config.toml
head_dim = 64
intermediate_size = 576
positions = "rope"
attn_scale = 0.125
init = "normal"
init_std_qkv = 0.0397
optimizer = "muon_variant"
learning_rate = 0.00728
beta1 = 0.95
max_grad_norm = 2.0
decay_shape = "linear"
batch_tokens = 32768
max_seq_len = 1024
doc_mask = true
max_steps = 5195
Each number is 128 + 24 x the weight over the matrix's rms, rounded and kept within 0 to 255. Layers, rows and columns count from 0. Numbers have three digits each.

# gate: layer 3 MLP gate, 576x224, rms 0.0568, rows 157-191, columns 0-55
# up: layer 3 MLP up, 576x224, rms 0.0567, rows 157-191, columns 0-55
# down: layer 3 MLP down (transposed), 576x224, rms 0.0568, rows 157-191, columns 0-55
gate157:125138130116122138121146148108144125171129111086149085105101161159116148153099109108123116181130084097140099086100168155105125121148104103141139069128114111092155121138
up157:209134132127156159133096139125157127114164110132110093103149176113103149087116140104177137125128126078118148092153195132120134131169142155174171138128112134120112148093
down157:118132106142111137134149118116125121105121176104089067151118125147105074150132098111115089137107111197150121120090123133140134120132149107083137106130115154113140128138
gate158:117100128152116155102121141118185150096170128119106139154108134118130094174132144115094155143155094105167118117157124105095078094138113078148100163116137139149136143126
up158:122158152154129112114135116146108105132088129121118138094129139167137128112136108115105130140126090135101132121148125144181162165102088138149127143167117173117110142118
down158:096140115155149111124120130152124175112154159149118091155120110126124098144134114066110120154113124124114121099165088118122097099146185141133137145122147067118099131136
gate159:157137195070122118174130135125132126153100163098104142123164165136096171115152153090104102184095125131131111088164139079139155134139146102164103132137124145097082092155
up159:152095139126148109115119100129114113154093109142126139117109108085115118149119098098182120113114142098126104117092103140089128154191148135145079121096132074130115139141
down159:133104145163097156129169160166082155100136114161138065135157143179125149121154098141124138162168084098155140106144176147110155129139121120122149113150134120110106106121
gate160:156114072157178132109144120119142173104116146120107126120094136118126113098177104101154150125124112104142110137100114155125116119152162085086197142099113122101135143157
up160:157127202116114116127132137125149134163096137095129144148168137138125141103097121102125124110103097140134132123132122113160117153119074174130155153129118147110118147129
down160:078100122118091061113154117172130166123167087154100138101111162109148098159130121135110170116111126163169200141158153159107099110116122150128106098125164115144083094131
gate161:112147107106117152070145087141115121123117141103122121142144108105171119114144082133097138124114134099117095159146168090139160164164127175150109130173139105121115133119
up161:150158167151139118156135153178122171093108120121127146095129153137141137126090148161128137099112113101145142144080127158140110122110119158111113125148116129097105141156
down161:102149112137124127128087126133151142159119171127181110132136149132125131117116176149054157160126115135093116150155108153145132123045160122082142149119136140177137074156
gate162:146154143093153166144145162127135061120147102125091160126119115136131141092144154113176140098137117111124128131162141138087158110121169111130119113115128131152126137092
up162:133151135119130137126184129135129098066115100158125152106100139150126077116128135169155137106124138142147093147102163132133157081147106183106089130100115138132131103156
down162:126188158143112115145129136154101087146141128109166113113123111114141159142146117129129108093112134121126147149085119104108098127148155135107137069165100106079084115114
gate163:139130159170109194128154095109116109101144101114165126141095091118082104133106160104087108132113109153146143123152146129155171112114177167129110137119130173078145150166
up163:111167130144130149119110129133104102142087163133121122144112124102165168167116140121079117087162125140121124141101140144138160161127087137132130118157114181162085153101
down163:096121133158101103112175133126156120078119125122155156113126137096177126134126136100146132144101094076116126143093105069092135149173144117093148113113192122146149116155
gate164:122082145097134109134161161126113059132143099120151165124114162105078119164114157132132137175107130135137096142160067130147110121090170130132112129165151127191120111116
up164:136133124101106142156138168123112169103112113105153163168147123135069127126122165178113130121107081100183112159146133077106125126116119153101145140102129141145146086127
down164:155106162119073180108146147091131160125146105117139094103172103157167154110117103148175101157108127140127138146146110142129161147137097102147133105117146085113161128107
gate165:149119115124133145110139108199093162147142101189147099110125181129141149104112125097139087171136121161145124120147140127150093091142121109160164116096110118117088112117
up165:133144126113112079148128164119169154144087122117074116119121105155130117109103128148123116118103099129092148115146114126127144129136101158113118113192159140150122141113
down165:078112112099130160123136125136112089150158098141057166123121117154131104095121146163126149161100124123092163093118147106136138109095175149130100117106126135131147125145
gate166:149085139116135106112115139152151160128096113138127116114150144148105107131104131152104127120145156119086121135157135128097125138147143144119096147092121153116103118142
up166:139120154117136117133102165145109097130142116066142113141132142102128123110165168117157145099101156118117118132139129127112142155077106128167095103118134121106122074143
down166:104087113112107143107125119158126118123132187130155086158116166152121147100114117122124148125103102092135106135153160106138101140135104148149167124118128166133161125107
gate167:140111103105093131096131153113114119127146111131137115128123180085163131078141142138182111110158130150091122111145117090121153149150105163095153094111117137114138174095
up167:107137151176099119127110144136100138102128101138146069103141161160105161131112101130135096129120108164120103151095111112123138140125121159124110138159117131150136124101
down167:123167125100121123154158150100135081078117128135110159170103094142111103124132108123152166160119125129137095083130142133128152123105118106118136153167147133091098111117
gate168:132136164154111119078123096117122126151143175114099148157131133144118119111113146110127124105137114098109143142087125160115138120119126128162131129119157089172099173120
up168:119137128111108095157161136123108137121123145146087141148124106112110141124158145119113149144138152105092078117104101091152156142147093131097157132120166134131136098101
down168:152147139135159123089131138115154111110111119110099129154162139116111100119168098123191096089118149120153162147119120184100111144155102119166074128122161176097133105125
gate169:091124133151148130120136156120133111109101122141113126125175144186080123118168106133100153171165121099118089131119100088152139169101113124114093148119131140158132127130
up169:156094164096141104121081142149108093176129100128132076119149147137085123117124123097126095118128161129100087095129162163066165129136162152141161134115104135166111150122
down169:116132105135116149113110099129147150144148195138113117114111116111143094163117131158148076101126157159137144135120140103168106137090164125143136121121116132110132124130
gate170:142068142180145145129149147136109093100155147183064166142090139123106132102165126123135136128094149119150120145100159160140111161169127079113177101137114119106085095168
up170:104078089148116134083122146127117119115141117121159105122152134126125088150129144105042139130131135114140140143121140123137155124151150085097094134151158124157102149091
down170:085109141185132133123180130135126142091130125134113122139169147157133128151099107182171143161112139116144153180102112085135186151146138150109144155140150138151117119120
gate171:141097145136136144083122138142098151106152114095101131162126096142104137122153120113132137140178120133132126129124114146086130123139152093118092117108104129127117123164
up171:154136135123139105141119104126142144119149131114137135154177139095167145099120144121164118135108129140159105121114131164134128106077087123138150113114137128072136096141
down171:115132163140139130097111118111130131100138146160101165119169131097156180145115140115104138164157179118133142150112161125148161131133136143188089187097169136116155134137
gate172:095173098111126131151179156089109149103123152114140116128123100083151148127150120173101102137103140181133124153111084151108137098103096120122162116131089092106133123128
up172:128128125166176117120138129089166102124108155152166135131159168139141128109130143150127120109107099152112122113147180129149135119105129156126142110130138179124050092116
down172:089104142115118158102150112146113114095133110078192125124138131134119120152141069081164160101080147117138137117103144165145163098171117143099120092111141147132157153139
gate173:149149111159141100157183121127123133110130127116120110122123140086101138119082123139157169131119148107130138117149182154104117126090062104093171088143166141138079143102
up173:132147151161131130150174108125145120094146097121132142137121120106131129150134090103174135165119126120137101091144118130137149156099091118158132125131119119090090135130
down173:100114111127145155147139076129125130114114112113131112128100104167126153109109162109106141133113116099123135122150141130135125071115115133105113140116106136191116127126
gate174:169085102115143128109092126126134139119095118132107119126086152139088156112145107125146131135134114122144154152132137159110148157126135137204165132132158136146139119125
up174:134143142116104149123157115165156120091107139119127133115120152133081090084129152142125115084098161126108072101135141086149114071092126137098106105084113151112133109126
down174:096124129114139113096131136134072094127161131129104081152106122130132134124080129128117150141143163097153082187116112126174109166142160104100133113132136138151132139121
gate175:108093122130135113112120124129108121111141136162118130141118121100100136135134093100155117153100161118099103098134106146143148121118105154107141131153139136117129140123
up175:076123112176130148120125148161110112097126145131133120080170140128115137128126104139154134169114141111114119136136127123094154117143097131138154128141117120127117099120
down175:138141082110144093134123141143102159131172114139159117186110141139153114160135102118112130181088141112105159145106116144095121139125163211111147131127139134125140136151
gate176:078096132141131157090098129098155148143123140156086191126149112095112098103161094093120122103124135139106106150093173156102114120112115133158156130090108120157129153124
up176:090128094152130144116117161120099145104131125119108095121117107133087131099140164134095123131112166155128089138125097062183110136155144074166148141150101194133160139115
down176:073154107136147131104115112083114114116131120130138159127102107160118112105110144123159117119111125127098127137124162103142107134128121133122107147077115067087175127103
gate177:161122143128054127109143081089149148141092123131134144153157109113142135111116130129165142135109161164104120105167123126133094119122122142158136134111131137150125131095
up177:128113113118137138124120179096131148134138142144108131088145141084117128155111163130121111138121170120099116142130154081124090073153159119129124135125097064137145124089
down177:122156127121144123112114110148148144143146168173140085122139168085098131110167065092151142125109133103156155119105110134070123122132155125126121116161128141164116142105
gate178:107117142150094142078146178134131120153106112141140173138122096098143119140141113081123176150168132122090145142153135115109088093136172146114132133096080174139132072140
up178:133138103166106102119141164105198126146113127157121146157148120099107154153154113124122224103166114068125103093152099108096147125151150127150143121146093126141138126163
down178:147131101119139103137161139137047141094168121146113160096159138113083123122147125134121121150102124187167154115113131192101106116088117132167156143104096102168122100161
gate179:146102109115124182122094109078122124120066129109099128106113119184160094135154130151121129102135123127154125133160143094104134159102111130104177142124125158139123141117
up179:155104143125134155108126124100112125159113168123109128124140104137154102101101088110135098154124152170136106101137131139147162100147149143095179118141097126137133147118
down179:140163155143109142154110169079133103127112150167132087123107080106144118167138157120145127096165138097136091107106134145068165122150132117142146142130147146109140128094
gate180:143106148086120141114155141167127127142151141154096095133142125186124118152107083127096133118136108147138144149144150099078128146160115137156073161150157099116128128092
up180:113108159128079140128145170159152106160162127142142112102156098136136104163133136155146116067109113142137124108089121160095122139122109128129132100151165085150148159090
down180:095103150128091099142151176116146126160136118113094121106155141134095161151140139129137113135162137150160152120138098140135088173096143087146183130163104161122158146117
gate181:097122126113097132161099081117107112142144112161158126117121146174125108091096183110105130123115159150113140106108145105098116095121105149183169096175119164139113069114
up181:130141084121155139128135139083099108153165108167129126144106153100079127118162128127155119131128117158079140116155117205127113116128125114094119172112118151119090148182
down181:119127167101125160148094119136162126105100124125098123130140126177081118110068104115146136120142140148119109162177123100147144093113147113144176133144174137141144127153
gate182:136132157147150150148132121130150127134098120121119107182150122147100107118105142121133148090141167117119124083107100124079160114134164109126141101161152086129126128123
up182:121084169122107114105128097140150142154183061126104161095127104081111161117154115167150152134139122134138097125138103172152126155156118122077131088112119127136116114096
down182:162123141087101137133126121143132111111085113096132183126169103098094105103131177131135140097163168125092153123121132130109161163128124119133132142161157075145155130161
gate183:125136140120114135125119109084124142122134074100101146123141139115110114125093086138137144138103164102139125120135130109122112084129129172143142113105176089140150095112
up183:137139116133140162148136107121142120138162142135144137133135150171150109112101160162109122109125121131082125092129103151089094127108126146164127143124129110121089092137
down183:073122124150104125133119159114106106098121073090107144118143130144119107093095113168129152124095155103116135126109127114150107135099162158140145096143105111115125115134
gate184:110121130128150116103140180127153105141149089112081123116177134091102098154146127119143115123145138159144095146121146108114140148087116161105157145142155102116122120122
up184:148149101109094157146125138118162146109146138110148125129102139122112110084140138162112120127156099135132209147149168110129148147152145150150116099129104111125075109102
down184:142092113152098126088097144113136128121103123132126143152150129127107116144134149107117112119155187136113104084110121133104112191103151130111154138158154110112139127119
gate185:119096094140082083061107145117140098081097095130161098130154162135068123131145087113105149092156166150081149107123136110101129124131137122097121069125163081075139106131
up185:141142189139111144134134126128185185093108141127121120160111138109205146131135127150128122136091152132089085133116111121124103156120141176118156087126148123115112125104
down185:169163123133159123164159134135130103139137094093118115122117160085144168097055109142145144157106165100100143149184133106109144132112098075119107194132100125148104131148
gate186:176150136163124131146141107077153134153086129179146124142126107174093129079145105104097105106112082155141117121160118082119132167129101137152098064124126167128134105116
up186:112132115129137133132135090100147153148140099141185114104140122154119122164157123158154164152156121139132117099136111123077125117106129100120066110140102128133139108136
down186:119113142184132116138136143126146114141114174145105147121110137121150125158125103164119130123098097108146159150134132163099127147133117144125115125114102118172175170121
gate187:111106124142097139128152115143148148118114120105135097130118106131160129110154125117112154151114089117151151079079169134114067133162129131126118091117138135161123135115
up187:131105116119140157134150154094131124135100168146150102119143120146126133131134106104071104159166117136127111148097126107141146172081132130140094138126171112118086125157
down187:133094117137112149075134127091171164117109146128146115175129118094153114117111116110155156140098157114181163107133088132129144099122124125083130139097142098107117147107
gate188:125127144120110104110108087140150157153100137091096113124143146139136110136110068146098136153141154150124124178143117140080124112122117111107139111125113123162141144129
up188:087102134081096094107125105147179141154128101059097092132161143127134097088107140139161126135140144147101128155089120141134123104177115149109143146097137095154125111092
down188:104178114122142119136092142126115143101139167131127075107124155140087144126112120110076145111129119161153122097137112153142165119178171146143134134101158116125108171119
gate189:145121149120112122118142171164110112102123088124140102100094149158177169154119121128134126118132136154094121136158165128148134127131137082131125122106137144122128138134
up189:108103127114144119147148110133097133108110146158101159152134118151154165104123095127087136153089160139129155159121186160127169121127137161110118117177109117102133072099
down189:147125116125147155155097166114177139152138140102116147126103141154127103117077127102119130106144159095114128170154081175102115145112119143116123162101099134120213140143
gate190:103144156121112166143161151134130114175106146107103160112102124091149139128105184126145107128117117156121105106126121130169170114122126150111121110155130133091134131158
up190:091117091149118104123125096130157134100134094112168149137131139116142126146142171139147160125095115115115154119091128143144118161106167157136132146095157144151158086114
down190:131124164115138142113170131144123109098115111121080120163132157139152113150153140124164141149106158155141136116142136151143145131127142167168118124142119097126129136096
gate191:169115118120163134104114118149153092131159159144120129112123114136160116101155112146118104151144172132088120115135114126121117114125144149110174140113103119118116131144
up191:157107105132138127138096149161159129155126172114112139140131123099106126086125168120130101134092148132168120148137118135140121110147166100159097143130148117131127152145
down191:133147097124129172117080133078082092113116123127129128195140130101102126155138074165143106189167135122129092112111157136151096111159104170139143093173098140150143132123